{"num_hidden_layers": 9, "hidden_size": 96, "num_attention_heads": 2, "num_key_value_heads": 2, "head_dim": 64, "intermediate_size": 384, "vocab_size": 8192, "hidden_act": "tanh_gelu", "norm": "layernorm", "norm_place": "pre", "norm_eps": 1e-06, "positions": "learned", "qk_norm": false, "attn_scale": 0.125, "bias": "none", "tie_word_embeddings": true, "parallel_block": true, "init": "trunc", "init_std_qkv": 0.0679, "init_std_o": 0.0588, "init_std_up": 0.0679, "init_std_down": 0.0, "optimizer": "soap_variant", "learning_rate": 0.00541, "beta1": 0.95, "beta2": 0.95, "weight_decay": 0.053, "lr_head": 0.0096, "max_grad_norm": 2.0, "warmup_steps": 200, "schedule": "wsd", "decay_fraction": 0.554, "decay_shape": "linear", "final_lr_fraction": 0.0, "batch_tokens": 32768, "max_seq_len": 128, "doc_mask": true, "train_tokens": 142000000, "max_steps": 4334, "dataset": "wikipedia_en"}
Each number is 500 + 25 x the weight over its row's rms, rounded and kept within 0 to 999. Layers, rows and columns count from 0. Numbers have three digits each. The size before them is the row's rms in percent of the matrix's.

# q: layer 6 attention query, 128x96, rms 0.145, rows 32-63, columns 0-95
# k: layer 6 attention key, 128x96, rms 0.15, rows 32-63, columns 0-95
# v: layer 6 attention value, 128x96, rms 0.242, rows 0-36, columns 0-95
# o: layer 6 attention output (transposed), 128x96, rms 0.22, rows 0-36, columns 0-95
q32 086:486477518492514454465491524501440497519499474507513500460506497516510522492542529477526533495482488478492443476498546496515463525513488511485482513533474535467503579483481543461488514496507508517516529484507499497515536544474499490458514491480492522547471486476474490464537479519486498496
k32 083:493480522522526508532496502497505480491515512494515498499467528540531502502514525507527511504519488508505511479522541501495538539493492498498488544500521526497527518471498494510507554486512480496444461490514468551509451512501472510552563496505507475538487460530522493555552485543488533526
q33 082:504469496511498536485457535491517471509474462483511490498483528508496463482422533487490523499515487498519442479501526463511495493480544500475498523494503550502495485510486529476552563502506527456517472524525487493496507477508516490521486449469510499573494501505496500507502483501533515521
k33 088:492473453529477498509462489451516495479496468476548492495458526515488485450458533502507517514485522532507465522485528454520479523500531509512466535517523499480521472497462515477521550466521478429538492518520499519483465480484456507530488465478490489518508509488491516506509497503507525500
q34 093:464495536503485473490515501478473441469481523505494484522509493429521470462533479510437521473500492501541519508492510466500493493496489441501543546473519485482504514491463509480511475479506497538473498513514540479511497504490500449481522520537482485485505513483472509472499473469469459481
k34 079:496497540473521498517531481519508518521510532463513477521506504518523491494512459504492519519518547484528526538444466489469516524530499454507478529481477511500496507502509507496473450512472496473467472444493523500490493507480499500528490500461529501452466522499491471545443561516488470505
q35 086:529495459488501480518488524520491532448519490490502513492471478497465507480478550515519516491526499472506487564468490488519500461467509482469445474504536497518497476510454494537476532489484456462496490522523499502494499507447520474507522532544479448518490507520520531478456500490503528480
k35 086:510492490500500469518517541522502515503512480479539537478494525463486511479520525453538489466486443508560478497494504527503486511486488526449528494499536473535499477474511529490512506491479524513521544478516491505523528516497490470483499518449478452470530494502496516495561549484452504488
q36 100:525532490493501520462504514502515521541509518507525530483526532537444552496540482501549438503550484467504523503493489501484491473489476529484473474503520475515463518484538506512524467491501494447511482495482489516486486488551504556481499491484454500521537498496510489529510480519516540518
k36 090:508465465482507481478494486502512442523496498509503479491512461448472485526523479490510476434466473474442532522493521478472492460476500529539494500505477497502503499518498475514514485471516441546503497535495477507471527506470495508499525506505480522539510484545504528464467450496478493486
q37 102:519478507499534521470465473501489457486496511499481476486496506485544466524495447461483477523491516509552496500489467484439499522528521481485547470513482537463496479506507493500488466511522487531478507527517494519469558502493505529519469528551529466480509529462491532495530496472512528476
k37 094:493526550491478505514462458529492535494467508483482470515479503509489487514452439486462488516487493536487502480504496495463498511484472495500508514456488498472476474519563488513486424486505466499498497509491499511472494461506555518453446467490509490486497481495487502466482492476512521463
q38 110:492506496520473493511521517505540562542480491507478471530539481489466498512474536505512485508531468472450532495535487511570521505492475521508467493515509476488511473502519505525507460491515487500526463492525519445488469502533490524516493534509499557538533518507544493518466501516493504533
k38 085:493505504499488465478480513458511483521474456557481475531517530498467478473499493477447474504494492534466500501516515509575491515524475480498486485534535459478547484505520489469536485485475509554517497532492502466516510502500504463489510506521507514542484506489526533455495466502469464495
q39 101:556505510479465508495469522509502473488469482484506469498509489483523454497482459532480442491506462509492452476540474491466481492517553499510551496498505491500474450547495483532503508479515516482473480530487483510490503487517493474504531480560535442510512514481478530497476516476510484483
k39 091:503530467466503495473440475505508538485472462501511438512490455491481467483464497527482501517494491524515456516492500465491457499507528496509441492493509499483504442474514440473517451484484458470497515514514500495516490460521522517470504469499492489484526510533511527478461509499500482494
q40 089:528498512485488471516477475503528495508518498455479488518514444481494489513510532435516482509487467529486524475529544538466450504444542501494523474506486477518446497503505535511520491533512511537514499466509556506513517480478532512466490540530477527497473490513464485475510512513479493496
k40 077:498561511478497474472474495478463531491517499548518463503524453525491459501475463530512501507528500515493548468496497545527506498468501530514507509515474513478477527471519478495558472491506491525454500494495493491495513520476525479477440475481499472489467460499491493497516483514434479487
q41 098:484485490509478449461516509508505532520497488463473515539467480506493481454510490500530514516518561454498553514497505510499463511484522493473515488531514487524496481477486529484497433526482515461482477510492543472530500509458510510500528483459463515477434484499511482501512531509521501533
k41 083:502515514483475544500479510484498498528538525547505458521520478545508476547518455435532454497485498527492549505518472491492518537527545518484562477499520473487517478526526507530521481459496509511515458489515531481486490498500482473488492499485482472520518490486506527542514488529526502492
q42 105:514524514469494541530499463477450473483521463514491515487493485455541472504523508484439466456500491533510466455519516486447457514521511479523509502499484534482505534536495528474494513513484510491489492498494503523487493509478497419500513506526524457450497493502474518472514499498484489476
k42 094:502511512493501490493478462519484546502482482478490484487470457452513494446454513537497503512537542465530468485518494504473497536514484507494471483483447532539433503502520476477493526544488492488479503461508492512493498507507476498501492494485498433423506514522483513517480512506499501516
q43 094:530500490503493507502485475493484489491459507483444437510476549490511488505484475498529427509535467502490451500491485527479534498492493482489534465510521480530545433499483484510472465494517532507475496522514491500480497461505490477511509539502527521480501541448494479511490470496487524535
k43 081:491478526502496517523519470521463537492482477496503522492481487521479475539467470528500498492501504456514522515475487538513547519498441514469490494471519530498543501470470484477463471524531502503546516502457510501481503529511480497494498522468529546567512475457527516485488541522519502534
q44 092:519523507485509527454483505521510512535528466540511495475513497519494528524526506480526506519472487501484559441503479548539537503471443470510484462492531513465486525510519503500490505523500512513562495469509537496518514494530496489524446492533479477542517504481522524515522502493510475462
k44 082:528480525519495500513519518501499500503511503504488504523511536482500526516548464519500528481483497469510512522496529475504525460532541528535502532532514531491503554490489510521579501497508457518542544535507499509494535491536505458483507526490500567525493496488496487500484446486489481549
q45 100:489511496544477513500530453479505507496497488478456528516462486463504496442544523528510519448525459491451537560525467489529533506494480483539481472507537530496498524544492497475503502517533507523471532509469510515512504469504507501499510537503478482537542514483499508511532514492486474494
k45 084:491490509490508483535522477510517511495474526541536529490521551523476526511515498488522537473507511485528532526516483514443517553584478513488512508504476501509529512502544501493508493525524456526523558464529514514525513483519471473506552506523491511499473498455501500478500517471488495508
q46 098:507513496542479495536517527503514527494484483550474496516521476540520553509492562540466493525506485501471531517510550517544525517509541493532513519483486481523466536481482492532525472503495506504532487514494465490495490477541508494528500511518514479529562515517469510560509508485476516484
k46 085:493509493530489491486531504505513464483493509463505515505488484472448525466480525528509523497443498502473511497515484508484496506519505529505472477524545466519505491469489465492507542520480513475497536580462515487583483496483495506557534520484519490460499539486508512480506491471499472496
q47 091:496488523564509522522503515559506489537550515460499506521523524503500497480543513518536500500478493488500508497507470505502537504488518535515486510517497504478471500497515471506508553523548495476496477537520512453508491552502526553523533495468496474534529499525523489526544474534508466536
k47 082:491515470511491481513484541496490526524506488522497468506515488568459520523474522490462506468507461543502497505518492481517511474464532459507513494528487497493510475508528536503510492453518435490445507493548530459495545486510524492519542487524502483503505513484510475468467481510515521449
q48 079:456482501482505479519486489465483544504550465505544461502488518502511526474493469501575492542472514472511461526508509495512461534538519495486492513508508515493500517530491523526477519499487503493550505547463505534522531532499514484521508458471500547483464513508524503468461529503496509522
k48 084:503456504500483517494478520511490477496481490509515519487485488489524548501540514488554511497500481455561505489506498514483505550493489527533542533520509520491507545493489516518485550508456525505515488486489475570512494529542485492516524504487493477515531518497499551533537529505514516563
q49 099:485525501464488464490468502487535449518528495505482512469519491482541459490475464500489512449498449556487514507500481487519515478506490464506539547489481481480488530510473456476500493461523502538488519500472527481532530462472458455490483544477519495476495469481476510483493513486481489515
k49 086:483495526465519496478496485491497507458522501509473543514516509494544494527492481529517538461530492508554494516443459530490539508501509485479535529486491487509526521468450521525464499515495510463472517483539520482547466510471477504540490543505512512458457472470497490496504519527515512528
q50 113:460511488499483482499525460476480545500524528481505511509459486480498457464497526529513539500539508536484514525503522495523517512514529503529503507533509550518526531518503441461501518499538546531503540470482462519528508489475486503523523527513470467508477480495474510502559515526484475469
k50 095:518560479484498509515510490489514528454492517482491509480550503478472504477462482490504465476508492509540522518525470475492516509546521495452495466531483533500514448514490507484496494492543501510500519503507499494529457475563514544486485492510498482492413532455506486525491488520509493477
q51 097:495480467534533523447500537544529543498521524496471509478502502508509503526533508503498504482524494500492520489498439510563481494533505493519482463519538474480478472448499474514491476522481506489519473480523509501498540488510479523508459505479461496492484509570483507546535533489509468488
k51 102:521495499523489489484495526467502474481511503516498553530524524482534513562472492499496508505536504466472514490456476485495533487485515517450560511491503484494525488514477488506502493514500509468522488542491486482538555513562494497480488555471501516480479532457552532517516487471527510514
q52 081:520520483485526507523494472517572529526512452487520475518562470514463557497463516488530489519495533536470507485504478472493463481452548534521512481493494493503464468499539539524521496466500488484534496479504497512505534496510499514500472483480470519477493506465469481489480524494508510530
k52 073:496503486508447461479494501478508476540480515553511474529533483481437502497487506492484494481481485537480510463492513469475443479452512508531445477503516475480469481480503490502541498481518507509480480485505485500505507491486506501470457452514482525529494478501487531454515440490495495457
q53 078:508445541496487520514533527516494534473493515445482469496517430545505497443504458524520461506465485466469455502469513486509502477457525496526503499487498484454475475485504469479477506496495518493520498527449483511514482457506474495457523491488473520502500506503473478520510509481520490509
k53 083:515487472559491527460517513494504506472440515500490457514488504503504463549437537493470471484528469511513551492483483518451503462493514508486510489501517489485510461450466510496476448503492501490465441519495475471513480538507517515512536490513491484506498515469529522512498478495510509496
q54 096:515495478509521538471500482485527511524516451553451479510504501499512486550517483505537508516482494518548552505496499480492507527525531505559488504488462523503491529514555479524502497507484473477469470514501474526509513475525539525498534486460487517486485507526512526503505568515484545481
k54 086:524486482517511507512509481529499477523492540500538490487546497512511540514504406544509484502524496519505483490507484500522442504545499495521495501514495475485477514523523506534531523492517476505477541506550515466536471484502481468484524491511536500530514486530485527453459524454520504515
q55 085:474508488507498468457495536474546501505501490500465493522501512537483510527513542542489553528516494501537524508511516529493531514518543519476457520482542466514515517470534522483482490526476538487475503500523537505529515517457522484539503469459468527442476484506528487506502541506500512525
k55 074:482516485491502530529493509502525440502531479548444459518564519473547480518520489490479486507480510494479485492488488490520488495504543491487494449497532506516497495493495519524496538491537524493511511525514544464560482489461525463498452478474511491540523513539514503505491512511513506542
q56 102:529528527483538499536480489507499476537563512526489540459506515514516496505547517493534497474493499549498524491515505469475505481499469476517500527479488512504492563538537507530527523473499496546485548504510518531512500491496490510493459493528484472474509486565499521525522506470484540477
k56 082:553530529502528488481528458508464488490521516522512525499516535497482528512537469513481506487510521510507505496520503484478550459482509481526507523464489485542473512509495537546514516535504457492496552473578503505500523513504518464499470530525514485462490487522477513449483490465477489510
q57 110:462502499477520482476494481478511469502559475496503487452457501497515474476496486498519522493518508496538511509455471529493534521519448469493524514497493540494500545484524498483522464498501512493504458490491511511541540526450487471530519523448502454472460476476492517539532497520514468494
k57 093:496470527507500506506529487514479532470514516479472549504471450470527504517488487474503515477532482467558510505467469489493530548488515485459562527500488491521515536503487546545474531526505493463505500506537514532512479490487458501520469527483495500492487510442502484524490521508520529533
q58 093:501531502475536507529484497506485502488541480517526499487527548476518446511494455442494519526451560492527472487478465447458527486502475525457475485519528498547511498504493496512475529482500488499502513516485512542524486515476482453515465466494495455497476490490514514515509474492510509480
k58 076:532516518484460504514485473531480516495511524446494514494499505469471479492520481482501490493492526517543405522468459465464497462454484521520503485520504531515472515522500546510521483502481501482520481434539529512461530516503513493481477474501486492475511485479494475528487524526516516492
q59 102:493489511482483499525511497464539528465467509549468499503504500494503495533516494512501491537454508497530526534485540530491445509495503530551472525507480508491461512501519524517493481501488538546459514510415481490515468467505459529496477469485483509510474538512490494488489474476524525524
k59 092:512523487494513534489542508490470480493471505525541499497505544508500482549501453521523464482482523506471517499472488531476474498530538532495456493505497483501452549534534470507456505538483507527491468525484525510468470513486504508548505522516492523536484501486513485475513515489519484574
q60 082:502484532532539488514515546513532524454546541496495527512485541528497513546505491479522514527517478458557505496478547481479493523515512512474494496485490513506476531451515531497560534510474502486465494512494488522511467517504521538479505471472479512540487536534503519513511501530528517514
k60 074:491482486526531530522485522521461474468540512496508526454511509522579538528491489479549486504504510489497507526453503540494520486451472522503552528537488481536483523535500527530508529507513494507499450505507513514510491518456510504502504499472482531523540530532512533502493534488507504510
q61 108:464488512493499504479517455510457500525482491513497504519539511487546490487552460439504504516489500472524504473540499461531494489549504506517494499516534491500498517490518439542513503546488468517510514568518507503491498516482492523536468553497533519527540529500530494499520502484470495500
k61 087:497463523505485539476490508509534472506495453520484446504505520528510513498557474520477513534524521494499531500471513509514514515503504538527489483502485528474509522538558496512540449534471529485501519509494459534495529500521526527513513526553530475494538515473534540487465507502477492474
q62 091:454496529547495470495514524540493523506499567495454489514518538519474498527517499501545494556497504511495511545481526467522459515515500551527470559503504489504486506476492449509465503483511543525498514498503500470497464482521495524487495497473497546518511533500503491457489502510476532488
k62 084:505508491501501477518502533494507456469461509501479479475531525546498491561487457547509457476475493513449528510490485519547527447485497471531486476508474464488483485506487499476463466463509493535491477472458493447493463515526523534492492507493499510530509483499521514489469511477492468512
q63 091:488492518500486483506485494489502492528520490523488465507497477478550508482505510483497502515444485477510503495505499541526542511497517482492495556495512514471530488455492476531485521549484501501494503495543493501504551553469482516549578520496556466493511500456490463506522492551481502504
k63 078:464506508500513516510501555494514540506527469497456488485497488518516507469512527501469508566452515516503490451503517457527494503493528473522512518517539512490537513479539521521492514532502511522466525516543538524536488515489468478531535502476505471555525518458502453498507479508522506485
v0 055:450554497462511478513538515543537455499526505500506497472473478500531519467488537488478503517514502494526497513478533510515531541462430525521512482491531514482517512501478481453505496527518506491487549472504466525531516530472522525514465496542521491511519507525527528505533472482510492496
o0 055:446492518449496536473534513504516501507497511550524480499499481522508457546526491524471472476485497516513489518473475498540484511504489515486460473519516445512471495512452487477486503531515434507490492468460502505485513494455486465505489494527512505545503527503482510538513450473483504537
v1 060:489529473490504477465495516558499528498459498463511476500507501469478479539545515508502512505536468472509483469501485468527530468519505480430494446512518498525466511519503513482512513508532497508470463519500525509535520456552516522476524517523462544467494528484483511520523480489519497520
o1 062:522536489488506472473483530518520557508509481460520510459509540471518525526540449453519500524507431493517502465486503500491466510518485498490523518500490498500516551526534475518461530488500478529481515493512499524479528476506519496530484530531496447478543531524494487500515540515509471503
v2 065:526518492498481498458502516507520495537506441492481490554454465524474508467495500499478503513518495468501465481493464546513512511489507506516491528529528485515505498512495507528455476548512486511546508527497507488481554518473520540472540528476492501459483468481537506444504466475501485537
o2 061:535474494484500480499466449550541473491487526477475488506523488514522482529506486533473440489471490513505506528500477499486443522458467505480535500530524509503530485495473494508480519467504499574505497500471530512522541508481478465485476493511476536478527481522529478489468502502487551508
v3 061:520465525521520506452518508559510497493468483506508492489503505527516497512504507525493503471499522501481477498535484458537519459492545492510428439471539501465503519525497538469513494530534471498492498458514490492500501501515488543545506532535492493548508474527498478520511522479464523478
o3 058:495488497511542533468477536510500503498548517473512518470524527524494518541497495503505516487490499546508493522527505542516500486479522486554510525512528502441476542481488472506490493517515482477503465487496504512532548496490525521490516483539489471542537491494478525561540460495438510487
v4 075:485525492477536499560472490477455477501502510476531508529499519495500458526499508507492504459543480524474498464496505498496534486500539476475480514442465494498477503459506468521482463477521506458481537501442496511500501502512499475507493500493485467467538479453487452538535497507498456519
o4 071:487534470485498474531499511474469477491479485468501524461502475433455529466564500502477461499469500509465512462501495521513492484512480546524471500475486521523477478510491477490490488488508552481510564485510500497514523511501530504533517538535477488476539492496496484514505557508498463512
v5 058:489495538453541456497514517518511564469532496509498500492513502454491480453497510540511491523497491498474505513470490525552508511475490455537479495472477520501475482521530497516504485432513519512496520499486481547516481491548503488481506523465543513486468512485482541492532534488491507461
o5 054:490495488530495452508573482505488521548530544540547494513480460468498506491490528482518470513467497499484508487472488510546452507522501491523476479518476456472505525495495450507499517518548481534476507539504521492528525498537487455478484492511493504528515539488525529531495495494471505511
v6 064:493461467537539530489530512486454479515509501489491481569534491487483483500531511460500509501463499497493517503501517522516504486513503486510520471488504443523505502503487483526494527470475484461471488489539519492473479531524553521500484493510546467451538494449506522523461510536536522481
o6 060:533479456500516478524547540540493515443503482506512528538527514480512490462455490494513512521481559525488521516520471486484501514504485478501524462461479510525519468519501470499507530506492538471455503498523495460515483516534545496471526473500551510483534464483504497500535523510525511512
v7 060:533494554484543510505467548514529489492513496491465503506515485491543521483484485493467492478515520514544493495490539499502487494468581508542477469511504460475481500493471456500509479538514490497521553502476495491531475493470458519476528501472489526481468495517517489539485524477515500548
o7 055:510501581473498482477466511508493478531499472511483519491530507507513525478540478483436504492505482468487471465520526516452533523487529481539505514493464493486464471501518505531481470523501476497505488489522500490510477559479455529527514499526512503495485493487527496466438527474509508467
v8 066:491478487519488493508497450478462513510522503472519519483457510536514478466481464490526514490497528511495529471459485443521480444493523478519510488508503542520508498462506539440523498479525550530476489492469527488507532500479522509518468534493516512524515519451538543487514535493490516493
o8 058:466499465486498499499512446499493523535505541475489528462476517490467501533536465522498505473521511510500523464484503445502571496496485435506517513476464525494502519523541495487504486507503490482489537459508529516463516468509473485500472477465529504532496500491540545472482499505487507462
v9 062:486519467505537486498522504525493518514462457448483472523516471545515489479483545519511474501494483497521516484533474540515508541447548503513496481532486493522481521506498482495479517509490462516491522518443507544549486543543507488506462487499491490507496491484500536490499558529539510493
o9 059:520532503508452475504520501498505495521489462552438530501537536515474494468541468492491506519471470513502506466513514488464523538501498487463542477489490536507488463489490505536458563521547453477500534473479498501522513500511470482472536486468482477518499514486484514518520503495528502497
v10 064:518507533512468493527488447481488531527514518497503520499469522505494567577489487519436519496540505507486501513501516522459517500510548476473501488530514491504505477537473515492509511499492483495472476498503509459465480499507481529485527541507473545484482474485520479511468484534444519482
o10 056:502503514470520483476470507463509503522537489447511486474515502461516509499510485479456506550523522544505476461527514497475523516510526495516485504521525493536514527503522496504514474493477541505479480548497468450474534534469482546514499533506505539503520520568522555478517515508488497511
v11 064:472502492498480473509518507515526479541537542487509544497510512502498521518489491491515524477483464524471493432469467500484525527490523477526501463500460519503471493466540543472478494480490531551487497508505550520500557472498509506488471539493482503533473478512444513517498539492501480466
o11 057:469509444501453534489496519478516498542490517437521501516468506460481484509545477519485459481503476496511498472500519486535540487487512454533503488544526496470497494514478514500508523535503548517497489502515498487518543464505496472475471516463538477519511497513490531519452473465543505484
v12 059:486490543498551539463493543534475467506515477527503515493505527495523487480543482488473531543535533547516494549501454463506553470474480495497481458513522471511537508495520502495513536500497484534508506494500521480499494530512469528531517530516484522493488546475533511507548500492494507478
o12 061:492500507472500502492487538544504502515496521474536541493516483493505523514516475449496534497515510482575486495475479491515512519503499468554475553491527483496528510535521487486528499491464485486507516492538485533513529550586492512512487479506481481522497499486521465473533481481469530493
v13 069:474533513455507483470507473525512484490496466490460561460542507513488460435501510484461478498516516469485504499526513509527502501501477478488484491461511472495487509525481498484523538494505491495529474524475518516493503501541514544559506514494454507534506545537518470497492475543475473522
o13 062:526527484469518476500470519518479504483486484525499559472510526552501465484474475459511527480527509478533516518512514510546511459506489538495492482488498483484466505507445494489479521532500489496479473492462499487522498470528485515530464452496431495513520546491514497533532460532481503518
v14 067:508504545496523498495524513542512500511532514511502490484498530547523427507493539542482530552518494511547471507514534511490485461507506484527501467443523505462480504542513520509530509504533520518502505501538522558530515538483509504548537484528506540520498501499481493520489506507482496488
o14 057:506531503510505485501486515502524519516495462593487516512498567513497526481542472511503563552503477488521533509479552489522479490510507497543511509494532511467476503516479511494466473525500467477479536464530497464488494519467474523550486473495493476488485502482471483487503513503505511496
v15 067:504449518542525523535462471491506516473488525491478497527493532555498452513520531485506483488486482525506434474452494516455515496490526466493497534496511521502486517527516514507504497513469517489489469492547478453491516508516490510499472513531513501577500511523458523508503501526547492503
o15 068:492454480516502462487471538489525477446491499448516542504468506552504530480511506505528489451498461469509525502475458541492477458477511506515524520476543483476522513497500444473465514472499491473521509516516504469500528510525520479474501491464529501501484498535471538503485494481502521535
v16 063:499504493459485443493527510472504516529487529487500449513485511493482450525513522470474481500524467500492501485552511513448451500502492521495548480500506496465460489477514559490535477498502568487482548509454474482494478495501509479506509475462492475501465525483534504526505499497478503519
o16 063:502483502478503435502508531469490493523497492509496467469509497451503499513490504508499496577548489524494479469459499548519553510492518506514492525512476486511492483495497505523525443455490501488467492490493482493494457475444523480519493520468480526525476489475549484491456522525489477520
v17 049:504476520537483475493468506509472514488482506497481494516495452487492540510546505504475520560544491496523498529500503455535513467512522526430488477516553478478504523512480523514468525499512496531470470537512480490486502491499512523536531526529504528470465512496530519468500440466501511498
o17 045:539473551483521490466477506516477545457513529489549504453478479487541504503513439493499487509517500512529455490479469468506461514465520493494493542499514487469526530484522471514486501464465478523515513515474509515461507511498500533483537526553470470495523518504506498445502499507500495517
v18 060:501492487492479507516490547544545497520460529495496468482480526490538499512505521470469534490472496517519508469515514532433446489508521483534490515514489486494496480492486443485497499537498486510532549527484536465488524541507463545534493495507478525541497497477539519511502484534520474503
o18 060:548517520494500544512498537498508498536469509545461514509537565546512514518560515521472502534481493527484523480477513519490493472509505518530538521508518495509474475526501524497485467520503523517475486499492514502510499511460508537517518474503519551525508526554538530560497506493516488503
v19 065:488519531491458508511496494465463497512458480514488497541517524506506544518522497483535495543501463513526483517507450524491528546482491475516520464481505474537525474509524543488499479444469480526491517499496527486502527534480499493474484518509453537431503480504472455532502490497519514488
o19 063:488527475501502534518509474511471480509464512436546449560483540478497466516509466487497481552539495497506480511487483510451488515516484501536460462498544472492499488551488478539512487498493504522525534508504508502512520516502495494460459491473488481511479515486479481477498510454519502463
v20 063:470544505496521498449506481473502510461463498497488496517544490558480481466499493521532495539484496482484501514497475497557439482522500527526503509508497540504500484469526501529539519509524475481538499450525488502516526515509520458503511456510492490500490499498511500434509516447489491458
o20 056:497487485541524510509503441489464542482474512523478478528505550522453487472474523531525526505482499499512515514492528488540473509467502484436488494515522496492493494489529487506512499485547455493486483449504536566482490541486495498488503447484512465524514480496503464484498466524500506477
v21 062:498492473488473498501504455482472479488495472492498501506504476555470520506489476497506505543556519510427484478538482498491547513487521511514538483513520504482526527495506545459471502475523471501490521516516484487446475477505468461513500538456472471501503494496445488499475478463484523474
o21 058:477467466512467465474495494502488490485503518424557457492524467479445505514463517507490492482506533531503463463496484493512527503469527484497491474531539503484499491481487516495551494490470504499541484506459511504505520473497509497482484543507429519514505495463458499484490468506477519502
v22 065:520517495467502485529528476525537497495492488529484473517531489509525490533507546534493498547540452526491515544527497542459513515467517542516545489497508512496494504509502522506439480491522506502515556485493458504527455473456523475531492514472483511494520483490497480562493495506518513520
o22 058:496488509513455479501533491486522458498504441544518460539525510469466504491531516496451532551506500511541515469512506496500544519505524509508484529483521523482466470520481531528490488512476499498527536465500481515482454508499488503540505544508476462460470523492452475491466514501510508516
v23 057:478503493481514504538547531487538538496557447496550483520489530467502488518519516484490527534487502494502487512503505516467473565527513497536501520494471515506561517488503455520499506491498490506483502508505495553533419470483499488485473480493472494481489493512503515529462526521501501480
o23 053:500489483476486494504552489537508495520518518485511460521529446489485498509521512480486473512495475522448492541494488527529517522529500512474502481541506485521518497510499496463496489492530512515462492540502513462526432496508478493457543465515492543580482515502481504502534504525492457489
v24 062:526475505511489478483456528490516492490471501496476493523500520468477515469551511444497508482464563483517507493501441536498456504515484491523508517538518430541472522497514498508456491527475493442516473494483497444505492541523499503478489501494498493507501487496522549476490502506481522519
o24 060:541450485487546512475463504547501470477477508502465472511478488503503462461439533479469440485522510478453482496477458515470472510509476480457526512480459486483516498474505483522520520493477504467488452494479488483532497508534500482487526493449507504500502488491537503519482516503484510481
v25 061:520535512509499512487516526497516502518514532493483486496498532470500526533480537480521470497548529468519437539501541520443496496469511488515493451474504508478512513491531499501514480505447517507537490510484491499554496511458473484495506482502509492469450531541492501519518538437470520513
o25 062:485494540483505482500498480486486466537457468512487453488485522466512501461479494483519503505572484491477472480460504526478529528521480529537484485502496523482541527505497480479501466510484464506522538512527444492493508490479506468511529489529512495531480494475494472462431528482462503520
v26 063:484521504453455493518522474486478469519509516488460463516508507486522533486519530467478471543479476516505452516507492522451528528487493469468533516471508508499472496514508493437523514473459455489494525525491493492527490528523510509471450502484462527504483507489479509551522504469469534496
o26 059:501515515498482495513525492489505473529475495484561414492474549485526522503488510469483489522518503548511475465481509493480510507497503529501465480507544484530472486557504488472498510550507450513524534506483515474512505499466512464492470510459484500543497527476505511516518473475530500538
v27 062:478517480467505516455508487507516467496505481497501494492532518526476472437497505512515484489502478500514497533501466483472508501517509484468542511462473527523462490525512481499479513514493430484483449469492517514523463511522526489509450513504500483578478536463485503552507463525516506516
o27 058:480535474486488475486515458514539466517488470477464514481495527531490507432505480458491517475480476483513471510516523478498537450493525490445509506464504504484493493537500507476466552503498473484478540457537504503497471488526503493507486504478485440504482534486474472546521472491504488507
v28 061:505527484469499525475519525501531440485504511487515465538514480528542538490483500495528504501474518503488504426452509477440493486495506488501522511523493541498538476467531505478496495517480483500570473469493508478509524541486501512487462497464522477524460477495523502528473522506492477515
o28 055:468511471482474536535549510479502490498466497439511455516495523510500526467451498571473504500490508505463536519523486491464557483468517483496555517517486513513525478519516497470492506495502483502503440460486481493509501538513501497489495516486543517534476481515512513508475488481499531470
v29 069:555533489499511479528525499519490482492540440527500460501475502503538455550524481534510509530491522482481529522456548494552481504525532498482514501490494534481490511498484472516525519491503482533484525537494496533536455454504518512521457488516518488476477541467501499510499531516503517499
o29 065:529524494492516486543542496524527526526516486507526511461494525501482490490544524481476531543526510489492508532477523459488483535494480510460510504505491594515465482498526554486477491527552473519492533506504501526492457480491518519536520486501527489526488526473482497477524520482494482527
v30 065:484490511481532568560530563484461511488491527503516504523484523490479512511510522521467522506466517531552499445476492495497496473503483520492501489488490495507519460492525499522513500475512552445484522488520507474522506515476505468455513527500535520473488464516495534517522544487521471508
o30 054:482530496511516496517510519493492491498472509560514489534529505469508531513525473527501499503499434478487532458500530485502496483506496453517491510503490490497534490492523484527479489501504473472463508478533494415482480556500510535530486506490548498475493454505490504445487535470515505458
v31 067:511498477495531466516501449467480509521554498476470554501478508535511514443467500530512458485460509524493513531503481527580494486503527518516501497488444496477474499484534532523510511454521516488481516506495489476497465482477517469504503521503521502537508512483480517467476528512532523518
o31 059:502499491532518441498487459505506493481503512515495537494488470512506450456497518523494492466500518488529529474538548492537546544481565450494501525464460534512485455483516525523537519521514492504498532505531508469527506467509513503511494471470523477508468509491492514474476478482491530487
v32 058:479502465483515541515480528498523465491502501459533491512466473487553524506512528472474527507449508511528488462516492522452478448511471512470519529507480485491524516501520495485493529482495528544533519522441500496502508556473474505537504488485479521482516509503534515511513537553496492464
o32 057:511516472478485500554486548502499506444435493490502515524494485485514535504496498537498492564496508510449516465496470480477551531501491513521505573471469508525523490488502484452515518521477519466520462496482481495525499514517476515510513486470515538536485500515490473501523489539501502489
v33 058:481526499510479485508516475504526486494474492441489519496507493513508495490499480474478475503496419500500467524505480461503478525492482496494463450504463471455517505497488561521497511436515503549521515496464488522508519510461487484501513502494499553507467492533497441508456491490503460500
o33 055:495504502498524500495506516470521529515492531479549524529491517546535493515505463526515481539531495505525500537497471554547551513505561496560476498551526506488477470488478468540485495491514524536529488516472503493534521498490492527485499481514478494520480534506523486460512486548492485505
v34 062:537509509528489488501473515490507464498497500520468532527517451523524499445521518469480475491477486511502496483517449538543544533485496525526494490525543487527457530536513495529490502543520502503544526528534495500502525500480527490481518481490518491500527464519471521463510539435520496508
o34 062:524448499530489503495459495526525490472491490523520513543476459522515515500448555501476467447497503495471506510518516523518489525469509500501509491505492495485494492485473496514528567502490488501535498485478521525536529520498493446509471514475499478446499469447479465457497489490537531511
v35 067:483496517499509483460444502519446516468495531472454491506496542536520499520486506513530485546505521496533502552507481477548495442500526527533464470465488460513483486485500467471463470513483485446501531506496494463504532490497495508523530509510499501494516537502498467502511478529530524503
o35 065:495505525521497509501465477510451493476487512464471504489530537483481490466521471501480548504486490505539496475512500490484497504518467472533493502414498466480471484516501514510479437504493447484508517501526519521486519505519523539508542484515535466493497570522515479502477512453501509490
v36 059:528502514524524494512550523513492484509474497558530458489508488462526475518528532515490483492468465493528523459506500471512512495460512527494496564521496497515492484493501507521508498497529500541508540493482487488523494494493481481528504520496549466531466454507536546480522488462553490553
o36 052:499509511503499539537540512499505493544516540568509507487508495528541517523540516515493500509502469501553532535494507536478482480454541499503546544524497510526481501442507516549468492521527496497489517475481518531476490511487526507489470498490505485443471466469529499501476485483517510497